From a checkpoint of a small transformer trained on Wikipedia.
Architecture: RMSNorm before each block, rotary positions, no biases in attention or MLP, untied embeddings, normalized queries and keys.
Training: 310M tokens, 9458 steps.
Each number is 500 + 50 x the weight over its row's rms, rounded and kept within 0 to 999. Layers, rows and columns count from 0. Numbers have three digits each. The size before them is the row's rms in percent of the matrix's.

# o: layer 10 attention output (transposed), 128x160, rms 0.354, rows 29-42,93-105, columns 0-159
# v: layer 10 attention value, 64x160, rms 0.176, rows 30-42, columns 0-159
o29 091:568490508526369460514474473553582492515445494529441520554623626449582429510545487412507564445484424460579460474534504484478489462481498474405531487533494538417492515503525645530490430426575526524514423464555448556452513565494429463488474520591516403490489436493521468444494536450513470481479575477496561502441541516620539481543465462451535555553432566526589442538488522464540516563523528461483416540493538486463479472389488569371519502500546492549492529542465491504603472519499460
o93 096:544557556453587616559458464440390465572554553514538530444431431544495441487365532547587468522482511469494420551540519575520521596474449514474515524473540522578464488505496493403562519551452564539479597498459498390579445439521513541537439493461483481498447481542523601585520480445479564533490482517413520513489450493420525478506593494530537560481488458416405501506572477544526539562397498582456438558516557501537477539564527541479532450521419523517525433433457515448445524504502529
v30 099:548449607542566406531480521466505556441526573560510447558552473528390454512560495444487464512488489406513427496573497476527491487494498543500460445472568496459548512432471552500479534450463450422573465542406474472553481527420599488443466542470465482437537480512517437403485523479523473615478419503506413413520629625430578458487519544547542567522481511458496476490522459511481420401541505486455463584472514528496479466498609497564444536484451441453469465487455464537541597591520464
o30 089:471455573581395517511631461460467522614566467574438548501522464552496455499536567493543466469545451428521479607401552502480518537608549471522453539471494507480580511522483491428512492478468512473569529634465506520560560567396490407536569520526513526512474515514473448458484519405417424452462540490499530508542497462392524500497449516536444499561450462449516414511404483503464565423417527451510446490498475555581533481576522404487534457464467505495484438590464500473534427449495449
o94 102:488598514491584488441440445541449521505460579492601482447481548549603546516518414423464419561406549436462463512516505467533451464450466522527572483442447600543427513441414536524457457582516456528549481507445535477498493511551523493523539582539468454501516554493532530519508502520545582452506506524455548473435451448475458422507458494433433518529508496431414402533525456475544519610443456518477388479597483502458422491400442532457490427537545534465480628509528478433539420535431478
v31 097:544471570426528492495558525534502582431496524554544449426530505479523480453525558476504511551570533454544494517520532490591520505527435497568508491587520559480467577473460451583468530537491575536547521525586564507482504535437568460490517487423565587567446480478503572549472532462533491506570580560471506524467591457525503431493463489476611504476486511621571439493527520532537465492368568594420500478611516560504468375511544568534497564445416488480421543546541509421488459587402473
o31 096:478516519511548518471470506579538534551532465461532337452572548618459489460459578466469556477579528523518434506498496487588586431552497470477574456539461478599498551474477525473578462457419464581451496481457572529523486596499609498485462447460453621533317528551501551513579551509490447600521519489524534553519516431520499497446395515547573415516507546568455460476456464499497476493439435485492507499548461518417540483439510508470417493486465467482483502535524480483497465518402456
o95 102:521543518495451507590471531432460477505501570542480569521441462536519488447534519549532482587491477444592542508486544559550406591459461494568451517442421483455482451464536466534538501529571465399598567559460511556506449460476380529494459509535629394457516469482393530491521420595474595439486533521478556453483435521488489400468508498400464549481521494404508465506509495489425456561493569523490545547459529537473490545542399432514597493474517467555421486485522562482536559590506566
v32 100:454419546571476541491515514520501446501631460535449535425527449520411465539531554436548544544500468482462379555521569509490523480559532535366530418566415495453459432500394508561561507523495485486538466513406513536456508476493497419371528475516474522500411562523463441480537401472430422456544483471496524469507563510458546483493461595571459504588487497519462473481463457516490403458516458538399560391525560472473489473448515458462529528590498480492548565490460496517524580526384512
o32 090:469543481538409527527513479564545481440571472545494585514487534511475427460523489493481534516532441451536488550462552478491535483539508480526574572424466514486543471595480486494549509464559533543547455534422432484489377482459435402477507506524482607475572505543480481460400459443539485512515515459459532487469513467557532543473459496459391499588567504444499493470496496614539437608474445471528459509498464472634628503474364515447527474504534552596510432516417584481588427445419546
o96 108:376470538462483490535548402441509532431520513487455471500485464419529477504488406586404470560505572521498542521531483555441464471541539567529384532386475494535480480432481495515496545576523443462514529524533451438567502462591595581562533507465575491500490522550498470516590522483431598553462467524578469421560517563538470401499543494441563538495498466503426503567552535361503497456505520509556408550517433480527434482494506336568472445466498468471489507587492476464488513509543513
v33 103:582500570405538484547491469524476522520460500446480481421473539400476572445470554569375449531506567536467540484564493443487531550489597575527519455490553518554483499580543507495484502510551465466535505493499432578515514513467453503486541508549493485473467532540447402504538482556473502498452345516573385478509536475574490380605499486453482559514496516365480585591485627541501541500470495541518495531390479502448438435476451511593496400503500523454551521552557407528513522498498539
o33 096:479550549518463464463546535437498427526441489481406527425425448432492461486498572483508491553520506442394500488517501436481529576560547481425511433431612422528512469514529528428442510471518477492505517436539487450599541441553502590444489580503427553460421498498547522516416440464447476486435456570486428532553501551449524601564582438508536486477456448520447497621490495551435556457509599585523389478493569475510381486512475576508449469559439460491547439501501489574479461476564504
o97 110:461479496537486530535415479542516546554539538479511548521510496565493482583495504480579497509412485488449490467470526488513437520401416531545511424524519527416479517362546566610528503555584476561423561559501554507506532469515550413515449493499409444535479451450455473569468505450542508461617500525453460453583478417435508539511586534512468510590543588482453469471531591568482494495543460395541526475502530500515562451506602377463512478459579524456515544520529355434438503552491480
v34 098:591447493505567543425525450493499500482491397568474466484445481436408459496483478545525411529531561506440493512568539422405421488539494569511480497487458524520511474528466419433486481504561449413465461541494579533500481525536500514485485492486487431544400422500538478463566446467525482452496565441567525495524461401423532518532454601523560382417483525545538463391577489493534458423501469550551439416481561489507484512398546462458434448583400479546541494485515615554521496502385526
o34 105:605407531485485583572403533506532418506537471576485546465524525470515471541438534501542410489501491559471469608472589536449499484505517474543494495559501462474478461498503422499412549483563481474455510455555420564507439424561526496513483450541453586521507460496520501479442545463580463505455537442496431553464551570466534528479450521545509470498515418524513428518459486530482536448474487443590479532581550421478598359569435428436541542556653446433549483482475468388545535455465527
o98 092:456557511459462430551528438420513528519465497410453477567500449439555587454522501483398589557535458490459511438502440445512521534506528512515480520531423490454498464468516492529579557514530435476454576494487461427459545554483519584505576425461620543575445523659457511466644447452501484557469478483575486404502469484530438501524494440479508489490507509498495576536604479488579395561504554509418468577462415437522500553502515488532514472517503431527519468541514459604501498520508631
v35 108:493563549507538573560563484521495468465454445490553512585421505491613506529480597442529405530496507546479510585511489550445427514536459515550519493486523490533502504505510551503466523553497482468532522499450413597580429552514417543563507407503465506461520528531547629571487450458456538433530467498510453523468463527520561446570458417503469491490492459468541423414463435561421535504460574518513495412535576438377427453540544428443555525546341503443555463483523448491539441472547426
o35 104:399506490440520528487500466499501494534545546513551568533483504435525534479503407369547529557479474485494497563480481571516527609491593496473521551447424535493554477469533522447397454479478445575411522575476504503547441530525376485496484486477498412505553430631561443553602560476545485504440498477529498528498523511490461521528516474493450585472457397521458375526506466637421511485498446458543572536588515563470494387443417472453513533617499513478490510504468497553532464492513443
o99 108:447457543488547531541440586594513535538500503558484439478433558526521484475491472599531480486581543512501587570542426448416481474537387526506509461565562456448525495503523429495584527515484536479562563591420398481435499550484589535495497441488524528469522507397447572500492479550517417504536549495433474488538605580428469524517513560447487466568538505461544567442602446497491455515547492507516528552442482557528541528598583505564493538374498473578519429563512547419453522505590509
v36 095:574551494502452509586526480477560514614541484492542416501569472579486563556439597505413461475514426468435530553460508461526444535549564406553567536472450521404483555511468497411476493496503535547515564517537465551439396509468509453591445398406458494505486443531441392484455545541533471513533459396515434453505592555444454560556373502531490528606397403570468464460514482427455503521531487483572535508503515463502449551503511514486572518553492524493541532414491494545506495490503519
o36 092:579545468498538503548486482458504549654483439490497465542475515513445457535542479540471512465505522465523497591514507535500449473442463405587582553513390360446614489539503464505491490510499442555502487519521512547502490471545382551504567423446596497445414485530441525592468485558491425533501536494499538494495493417573498590553497503562451466469519520539465420478460518653494514516551499380513506483465556451470469489515472465504611560562418484518523532455502577469522609559495531
o100 101:407515503480527493484591500496381564476493521505474503498445532459549537500428487523467404518450461407441485506572450422491487550465511560540521445544522605556417550451564562394474505563471511478403536393548510474561469488473550477350507488454457472509553481468588526522494503443550454508537476459467386542544516499415509457506491472472481557491595443515531470483487509428522492454555528510486475443475518555476465548502593468510416487494490497477434514526498484646467547387541363
v37 094:483536444538429541407529475451498509508486461556533457520572492538387486541462520467620454491472525559536587534414490467488564471491528522487489565535495501557500478487522520507431427505515505474515482443513506572513504481465528571481514550546434505559518535356450458414476546491544521516455470632443553527537411446512563476401479578497535411564520492435481550617469513498460451453519490600460528453578524492537593474497547529526563547445553399565469646469529548526503546537461410
o37 104:475440473439514488552494597527565409463528545502419495455543502467514516436524615437552534513434466600581448484464398505591513464508495509488461533483537484571383545547478530524598421501530477472509555444543454481483451603546518506523443535558506565467571542521501496428452487443476500487470553436511530558500494476605587569456521491430549508541363512442487486482524491514494472534465550477498452493492444501603510430448540462499537515529376491461442492483490577398582472585474604
o101 093:513463557547496552440442469531508528510483539446569507490552486579432455551495516480438515491510497483473507504472506462449503536451567542499498503442476575488508482435548566508465486416402514504525457507540469462539550475459517590553557417543597530573498431510442489506582528541552512472472491481480471504518441469435418392479478467479415483564626437464446575450427547459580504588550471566489608523565535535582455513516429582523386378544557533588561438497544488587482565492525417
v38 098:495483483508505537506561464447537549526480441436420536529507545459500493445547419443492545553557529480432462562472503443465465463515504481500486425551530478609630521479474575519544546455547451564569456457530561505511497539451513578525472556510556541474447568463376617490449462469397504491522558487379469543506425542503536554562497456493551487515511537377529486390555426485551491510533544508448474437453528530555625507495476523392504470393464455483443496562562549432502448424458528
o38 092:450491473498519495464513471513595532442572585492506492497482461521564421516541523508518501502542418504493432503487618505558449481534485492456502565511579608610524450476549476484608508475505481448579488461506429405508401463450533457477545475477469462488519481494524555515460570486455516507562486478499493455507473522453483443541496484550505491434523522524425538491473566464527522544331507545445346465460467438499459486509413629519496567449454620510526547456507445388555568404416519
o102 101:524468548534501512535470499576432423511435499487513451527459571398525438491482594540541526554488479518615536427401441600441558457555497438542473531523418452420462528563466418502543551459467499491478500527365535592460452618467534504498535469486468579568517553437414487538493476538522465492487527522455493604527528445583573496472486612468512412530456462480466506491467506531557461500518485479514545459524479548453557491540487425464476522481558488628481451463495553522501409640531519
v39 094:402492423579537472547555440517486501537522501519600492575473454501507498508529544615465492604519517437541513512535561607442465503484421527485489448661486512561409440584483482530545522556488543434548474516538483488476462575502509423518473437510484489481441474512421522444592547499429488577560533563487504430546551408407503565483502443552489510474540447596500490396540510491420576574482429501537451538435497490493502537541493557528481471535553408507492567473450396448432529501496559
o39 098:491524442524502504560546482535454512518553477592486480460471536557512474445370508558467453540538629516506513467499399467514495490482566456558468446518446420490509529411531520516542504511525398404524515527484494513554566510421405491438511481522474504419527600467481574532563503529500533528521533523480579546429508435337545549492498451522495456512559548506450479474445495520471499482500486453510539583490508493447566603625518417575589483526499514580393529644494520466459414522487487
o103 096:510395535436470507560535464592460503527524490513468506524453490347533492474547534433506521482445382530441448483447545549446541571475510525469604492431504435537534420515562484551527546564483541558515602433462441464499385466557505516574511524521537495576459487559535433585457519472569511561464576562515480478545564593546490503609501468455466495498409438512544494537507479533504510524530471484534476472504495486489473383429494561528466465516444508510644355469477535493542480465572459
v40 101:392502501513464486409575417519493502460486570521551467504507560561478500507452461570441519397424504524502486425478592548413541454515522598535426538456418475459512409458507493557571456451524508534455457528512397442566486514514528493514472362566549489507544513607580396473371458550512475534509448493507586536455435487529487479582510484462492513472461495540452449401535512479496478502524514522371569484567558526448487523596497616480527483436441551466500506551491541519515475472544531
o40 087:490531421485524498582509415492453493450499508493492568490534516380543588457513523532470484477662369566472449552569520591486561529527529531490442454540480514443524476418474472516470493466461526511435509467439563484496520416455528519453500505556547487442498491525525542431579581553517494522536485494513400454475526616509499439509571463512548544449541517544578539458459504525484504484586385531429554491425608541518548414542386558488565440388513570440497471478442538451494539508516506
o104 109:609569436469512573475434526563385535492543526457541527550465476492446384523471490527464582415440608540455538526479534463377508425409616520518534505503416473583475553553458555484544510446529487430496453495508455553523459517569464456555420538506546404536548473532571499559477581452501526533437398472478619485488536436491568508480506445505523520536403555418508515493579563447521468526567499512570519493510520484485452505541511487478512533493513448496613556465493402520490463519433494
v41 108:492509577503515509458421496545514450521527437457509454441473505604598490629486507446476466429554607542504480458403381450507455467553566555550503578489443512618563565517440427447498542482451485517541423526497521520584442486493403449497456504445551511486477405549539464529466586448595477438468424541436552511442496514503509458392532577495429528460476532492413510516538466555469547518460495427494432530541453462474495520529565522472536504514421450469449500486415425521452552512559434
o41 112:491583485456482587479455558511541569517518513517510480416460497529494456565509423409566517374520534510507541484484476484480536508450525529446560574513547463485480562448412558454493515478461451522499443443410507517474526564506456430552426577503428541663467361427563480451511537511582462498531534547453354580435512502429541445529503514488484462461568490566513433457587532490498552490542547542448480525566497524557481444535426438471544504554459457522522487490506586416472480600541513
o105 103:443456500477484514425490495557396485462533529476521545486615592552442538405484533512453461567478546484516434544499435475484531428543574564486461486562493615547414561597557436506442382476520583445459527488554524514586478474508454439474450475480517535442537605482446562528474473557503524525478408447531555519437522494496468513433483450586532501566527505441575429536461519421466550427505428456590582450542528453539500522533515457441508494430515549447502507528482456454409497379459492
v42 100:541466469571512431533454424441474508461515463477504509539487563469547574454543529523513491535533495527568443455458517523590424526528470572510459517550495551498487538470427583454527398494501423513509499523570510527555499511437518556568533520494467487498551471562467518535546409481582498400483513361389451587580441481527406469526461402576476451526534422521471432497453501516518480454550437492482511406638611434525503531416573519537476443504511491594529593545557510428556451504518493
o42 080:520537406483487499548471364546480457492550451552490484495553499597519514498482483502557481521361551454627466528477510466522443518556433462486493477507444479477526513401391522434497382542508565420460501499529486425493477553479470563514536459466475486502481422560507532483492517515489455506451495510475511501626474474482533515545504447430505585470499492406544547415576520588590562483395439452528454629519458483530537462496480433473534512598475593522467495466571508468458414568422543